config.toml
norm = "layernorm"
norm_eps = 1e-05
qk_norm = false
tie_word_embeddings = true
lr_mult_o = 0.851
lr_head = 0.00571
train_tokens = 93500000
max_steps = 5707
Each number is 500 + 50 x the weight over its row's rms, rounded and kept within 0 to 999. Layers, rows and columns count from 0. Numbers have three digits each. The size before them is the row's rms in percent of the matrix's.

# layer 5 attention value, 128x160, rms 0.117, rows 127, columns 0-159
134:473531532503472576490506452537490427471554572447537542463439531537493486464508506512602610389541528473452521396578420436475454546458528387426644458545529497499469474516503455577538471452525512495515504547531507541438562490539493408576428444471445499507431438496452536456482615488466483491441494415478508486551586475536533533574413552495553488553500493519490546395486475488611486631488486530536481431484525420544538506515558537512493454558411480492438473404489558461512481550508456
# layer 5 attention output (transposed), 128x160, rms 0.107, rows 127, columns 0-159
142:468577510510482539526564393452506435541501562413473517446543528475416519495509530525582596444548531528430525442551480440509423497463507405451553486537537498588459546492522481527473408363524460471521485555519501556498552563493469583508465513442515529532550465569380477465523549426471504519442554489520480584441501524521510538552427517536544539526556495557464624367431489472555557591486409543594457395518488467485504497514550437461535507467468545499484532524438542483536403549473429
# layer 5 MLP up, 640x160, rms 0.105, rows 0-19, columns 0-159
104:457481596487533430525536430550541444523407525454503559538481468517430420453500450538506538568446512474531503470498433444467466494432502472531522495505491492538474487565541526464545405488523476442537392580510533504490505460478515587505416422509583523507493505561511529443615594614570464564510571474513521492511483472489460425463519438426547398544440402555621497487534477576529607516449602558574520541453547453445531495551549555510488521520444538446480424389492478457472405507498505
099:465507552512413547590464491520456464422506606465415534477476439566445465512553472437531446588512469601448502566366489495452474477509497481519527491519435487458493524396552539485579419478527462453403495531534495483487500534511428554493434404560448571441493484488476559545498517548577584459497564456447499492597476473525501470584489471461491569496552615422489603511522498585645441469484581514473449553485562515545535478492535528511538509474546553553535490529434486560442429511435487
101:450505540590508529417471467494509479479414449513438527556457590538434452475461445549497514410439536515471486446504448511464384457567457613580487517448464509546460573505528446452509547463485546483479594502357530570557470474350516470428436469532512497535474428458499572570534592458541481628455554474534542510540489550580593483552473524495497527464474514536503449478491570608521512479617562502529477537489515481486486553531501577462504527483466565447428426493549434550519483518537494
096:421468513543600438586503463479523494492479499491498450549500514491467485476574485549416534496472625500548551432469522499434523589490465458503501472511495527444449517546510542492447420414428429450436473461408541510429598545520454539515525473456501480543548420540425526457412502540523578514460579469439455633515462528526447494516537490389475496537536519491511530458430483502595624507572502588525538476536545418371537516413491516498602517428506561530556496433470534537537474518480421
109:494505497572502445483519477499487487446477605578414450519443520575549504546536460488521565464563473478508441516511544454475502534578566518475576481531418593545412509458477471561501477493480484511406446434476525471523474599445606534496422543461555579562472510528504519441551563603542534544446535427524570481521464468416397466544516424425540471428505494548429479463405502552502519498501502451552576616494497407430497527503495518453580544439547639557545544525472598489482480506511452
095:555540532495523513409484509473435611573381480481507437535497534506454519574445556563543552478429498591465440490468473462500444467438523464553454502379574584519498495457498555455437493454516431458521496493444431483590471580534489566525419433513429458546538574503542533495542564621487429489493543423565436436499444546461482494478531559512568510455477450445496498466473521551465517463490529444467474384569437530499548535537501538460543528453527529411550451637581412449545470487513476
101:577474489501502436505447509424432545501491475600422485447375482529477452503502497458488458414409463577544441534520504490521397526494567609540449554428557528501519545479463543500484453546446542501541418491485499558531459597489532569585450516543494503548465431525580517475537577591521539583570594495427465523481410501486494457410544544489420464472450371524536429502499462404509499533507458506532541568534505490448452475516407536514506576404542588505507504530483495461559474449571551
116:490448552488481525411490549384511454512454515545493543638513489494498458550496483518560581483475499509455465369469490515503495470555486474524452483474497498465476521520503470471582418466433508546533494598554533479494507441480529570466478531453472613486478384538561557440479593544488545584433518508574408461475477362452562450478521469467577497431637522524523598543548495507467502495587534478459555437491523412576574536419531504427499470523493531490475426499504537487599514581449494
099:494474496483486490583493473494600439516493468432466447517447431440475393507471479542519581565530527492488468526470519445505399364598551468478412504504594431485496508477482446530566378449558524499557569443504502510488496528552364534500537577466533551621569455427554557536415468440542471561464557390506489512546516518467513492518610546491524497472567497487503448455522533564551501522597420461474475455604527503514544549514505518540550460468592524543512505505577498474477469597500520
107:465457515567519414573448474500447399454573551485422483540538520576489532413559474507543531438465541521405479564477478451472519446498561498479442458538486543476407457531557487560496431466416579515450422578407514512471571571517547508400425536429576550453510405503465518437482598499545492483507450468503463460558547548563488520494492413479518439471577468491550403537482550463546508582478430558462544483502640499492573471501489589483574525504540537509542481480517494468621524551498456
101:522519480457539594649494510585445527425420514546454564478509445582476512500501463619585534528493469536438507487435505537487573457490482515571458514560438480499424443550428428503493480468506428479399441506400535456477499528475472480537450450551580497608512469475528468554532552572494468469439482462445496507480447446561588459450482476547440489450558502499572550535618454469571513454551519574502473554580470532552563522417468547511576531501428582496529527503543375479480481489562461
093:450497399514410429594419514477504488469537497491508561589451550444472537481516407606534533548431576498515503493473479520484503487528540555504480499497444481472557418483468560483514441409541649494428516538456497437500529475504541428497504499503469514569513422491465578494560596564498467506504546459511585495530527520513333424539515534466513489450493462535568518575461466435592471553429488470507402515512532383444444616444458501562496541415554553534477499538580543472516455481522491
111:452487470570433493536467432473527565519540480525417512505521453496500553533467438508518543618503527595449404491489516399441509498514523483488408524490563501480493576452468420475557512512487602496552415603453564527499476523514442509471461529526519472537551538418544506502511508545418499529486521390499412574444552404587483472505583430450472542524451428417504492422534500529593590492576470486493508505503463558502558612451526497396512569539572531522473530602578498543449537403498506
092:516548506415442530486468522510451568539545418491438569522467514517484541593530460537480504500448534582488398469407458528546456426491518561573507452556453496431444483448525472409474483518496439571360500470565515437547528499446550436547502423567571454539591504451494489452510594472539521465467483523553505490555476537491415486437485547501557526588452442457551499565477478505519547397568610452545463455420578552507482493467497592427575461555504617440463533472486495453507529459575461
113:433485580553528447552450437397549415435525518479511457549372482504512413548524455505509540504437546469473424377545510498501475387541519500568519493588593435456502537528506468434559544486468482470521525483519529476595527522461476499408470477472575460472491462491509549424583486431488600590431533456533501545564512534453386578544518522392510468444513518585524521504498442520462510471572550504472526495587557414501526568558471484473521491497522572580458445428580502492559520496438554
113:483437573559486615494405504383532529500519483544434506526516579542553489529509466495496541485433464535555381394499432495440564517527535474583511453466532478526535512591537441431567430600466522510436368588449481468531460501428546494495484438475468560507531585482516527454476509515514545492471488544582429622476436506521542459418413473478605414461557505570505528530562500470545534469550415499435584484450476474438543522412518532550513511455436509537472535556558496512480541478523512
098:369535446576487588457459485424456525457374439480425507538512497611523524494476506608554527494516474564561512491623523418532499465592467585480508452414482624521500525494569522409453441552409593447543504479483504515517493492471528411520515477438466469504461478553563564472515452606491476528505460490527481492483530433448488522528492512514470501435474541487570590581565517465438509513562467461385540450490494493530458518558488550524631511557436491465503468513547519449558529455521442
111:494484445594519459577502516504541440442484491511492443528425514461459444483506490512591516484417592470530423485581565462444507463468551500612530472469551529476458436510502540414580422407409432422539453490531497534493509554474434554535453520358554533548506396449472513420515441517550474609437540449461558515521490482508518476462539483482447473492551551566525479455499500462507507456597438608535595455546503424561525491527500557553599524493531550487471432566543515607543502505508425
100:456518561531442497540363385525511442442561573463468445550436570574468427525471507506548478512476526544493452482523487408569532484456473593414446494590445447488474508416521492510519466486575541536434540487498522502535415503576568505536541546544521547470445417462528542416564453540626581558481486592474481575559487486497542525579513506444471371477523472551430529570501555511497464479445533423447482465541467587525459490562497543489480437547477566578446484610501457483512461497463513
096:538495568462417496505490605498477615582501539522549453491508447554601620455486461606456513420474450498571516523423527466501538442424566519531497503503538508449455408476575512526586445498459537520447544535447481476440438539530480462527500494507464562489555530481499544475518554488495545460406494578478461547457452439525549608549412468479550526462566566525536490520509510504466520528458491454426501442502552528527496523433429518510433428507513601481378539515507535629467580375423507
# layer 5 MLP down (transposed), 640x160, rms 0.0916, rows 0-18, columns 0-159
107:455506526556572573453536401438421537525471448522496444495492496446487597543455422442536497471529533481449465499549405394554499459469565549530488430579465497502561497450473431522476520546549544602412478540590455516493420473546567525441429546484484569356500476511486495455481403609566443360506454528502540495542554558421518498515478533508505498451553442483531476588468517476509480463529547558571618543551497501512597479536484494512478452480532442536551466553511551476439494513411524
099:510475498518529472443437492543447583457440505431450469408469466532498505538449476571501477595500499503580535462503556488469560484514609494482541432554446481432443468608362479518584581468546602520585508461554475527523526498552466417441497541528559495579481440461475617552474496614559461556518468492504525416439568518534429426452533541586527481450509450462492511586500517489512455512505509398538554465569479486474427505512499514521507503526525454467475514512500443371527443498637453
108:545469507491549492452402519474414559502515531510397436537476495574470442545552552523537511497513469548399433494450521636537617531481481470467495517509506466473500486494575539560478572546465479524435464478560558569599438530526465477559556552529477495444554494505547485440501530527529505468534419372506459454488417505468482540482534416404390390513540542625585538485455513523497481453524488549500504443529516511470451419453413580520496522531460500565442532586423513433539474472529597
093:556552525506517467442538539529407487481509533500513478447426576447504480500522532467543431498530372449572529505498463485516510457610581612464557519489537524406507484518514529426513513483473493461517478435493442436520543536538584466466430494436470553493585392447554533473622505464482477538576499475482553469464548524455424486468568562481546530440463435437538470547550407523551451470530436479465499484577536560465545606607470386501446584440516450506579524492557472484395545483445562
117:414530498530509489466411498463492491536448473461551466542509434532601526528497428458606515504605549545486561518444427552488412369445571583472478601540501458510514456468461478487595517480459456560500509528518530448695552452471433547504431454549496426580581480550509565470621516467506493478442433447536550414573458520548409459512568488513491456484437528511508479511478531505528467491459439508446585429575521543461478490506485594459532512485545569467446488464488462506491522496518533
098:506468487419490544535478410572592438470596593581553512389467448547540415483532521427518421504538483493466553478470631539497494445547519516467497480553447422500488535548489521590645556527379517469458415447560543487491456502527475477460535539435560536526445532491384470618494476434465542463517543576452552561495513463497457509533447504503536477471500536505518464577553424458494455555450524523418512599463513497467498446475523375470486528543453506482461529476492568577511516473454545
094:511480558516465424464456561530457541488538579429502527488503481570566595459636471496519482467527493555510539455408473591558387453515478527376531451575398529573557564614478536503425516495559450473469457505471501458444480511575527454507520417530446444522552515547403401509474490461522419500454472542577530546470549503452518503572518520603517431554474497462537471539460476501403511490519423519551429535478464655435476504544490450514508545507464485548426503513431494535549520486475537
113:531433546526433493373474561482424371451442587507521425483546561553506546526503560486458477486538446601595443510554539536486535512546414517573379561489426389432492565577494508478489481575504516543531567489536589503479531449567480476507609507490498505528523423482565544450546447492500481512498465546466487467447517512530545534502526535558512485378472483400475576563453436479510408537503588493465537400573450532522506495510465472549463478476427473399523456466536488510504468507523586
097:502475521522505501414480456464599516475444513512611546557544576520518582488514545469522464377585475498509521404444509565503491466391379570441512501406477539530479490466547451461463460531416453519591525469523576498503589389531657467543512502547512569471411529529544542566484526478517489438525469584535443555414532525539572500491495460541562531494538474476441483528476506459530541506467526469455572543435474468436502495529436421480411488602558550439430416503525476498539512479498517
099:430498562542628429499466458469561501640506474407541543467453526440451558459528530529467517552514536486520523473572580472474561585534443446544486469497509488475473474477430595538481490417552428391440533477533561497566459533533494490501440468499542445537438504557546455447484496559544434542434381575445524431516462442552535484434518497578521525573477472473686434543588411531480549519486532527434552590487495497474497476464580496511529528458449503533503463490495424555458501498516483
097:565470518579591475468566483446518404425556543449424491526484528453630407565425586482487499450458561454516493429614453558491473471560572479539513530542512406506454580473471577462532519462577576473539473467535439506540560428579509515467365464500524446433524518470470489500467434503463531533509533437502526420481475518486517456468399492572525463433443545526473533455511599488434591503458523531440533422496523484558493579570564449512516556433502458528535521512536465464569580458457491
090:498567478427529454535528486549537507489548500447486581484490566461432519471457438446497414555548421517470440418511558481542432555397586486532534494474479419514479491575537421517481412560521323493634451414515513437459460498550578506436522550572543521444529457561420516460528548476495501559473507457472488351503545576546530518475565514533510477501493566522526513490489502484475460477521494536482599511458516639561556521553445502448562498509511494466501453531394597497520485481449495
117:527446618448577601587434426556461488453475510429548497543454560466521502404535564518516482510447590514497488508563547419560494471559471517542414514468539487462398488469396509452474450430467591496577544451425515434584503462600528495452507520506496552469535554579454431400516531536505527508588550517462470463488565531528523466532476466504457505600490575417417510535527535410505559438536510528540488525538475476435566397521500379469510491495476478441443510582542485468506523485433516
089:493395489501448493496552485407479416572433544507501432495572501524539452475466500536529482542581468458577485451515597566382503428527487513434484507498422424639511554459513499536542531506453545495530441446468502509500443465551448581473510569486462452501514518609537544468473484535538561524505392615483430510509579482563549453539542511527332550524516575480538593476535470556422539453456430517449453574541472443530476479519542503516437419464559477501518529481477497405488577513497457
117:576497468591411597508584556517513490447454544494494428389433488501431515495496413536470524458554438577506486426575429491542547520462448424506453507546546552491388460543446485486473512491481500447489551548563497494567511493555550454455579473450517418472514457531552533495500482664575527480457459444606440484498499509468520501593480540591457521492540410540535461503552525484511561470484577595455532487431460507561455489572475485483571541360430568508428498532484512439510507491528461
116:474519505466470478426486483474543464451473500580422525539494533474540579470453499533575490510467440494417480532390541551500509432498635472464486498477505436487471426501538492568498579499498520599447425528502532563465470525510522560475481435397427493528423521512526494536540490465488473478542408419511483496453491498516484479500635618536597509449604416561584505459586565486546442497452536529533513393441473565506451573404497576492504444508498606452481529505436540429572485573529452
099:620512568497428432511529570532558435456566569518511364465534490470516408559445509482505421475475524533430461547439541583454516585459486504443525489561547401467527488436472433558513556516552484445483542557570506515477455536496485480577527565497553501548577594525449464525408486429502518445482455487502538573526421477498473554524423431574558495513474505589471491484383602513500507430440463545502456533512439402517489498426492551465421479523474480593500508478545558552447606499471472
114:398541543615582408496410482590537426478508431450471534539481599478475513485574541511512485464430483612597501467580433539477501477536441542486582572514484535600443479449487523436580581537529560510519499504484447494544465488483438484453461449473486526496488502495409550509534481458543476473556589441545583482444457385447501532454566482458478456539451420516484470507537498509448468502538508544502532418555518502514526374577476570530556480400475483594500493487490432564509430539566555
096:472492529480550482387501581456439565591416451410540579388464477441470542462467569572515440518598420428488440495511616516561476501490434565513506482451490504463493456398536520501481511493557554508568445520491539494470558449479494482508478473467487422533569486564535526483499573478508442599546364425520496489465488445509499412452512473581577600550485499492497520442457473523471490487546549509593553595570501522502524564487389561518523438510510478436529537422534435517431506453554526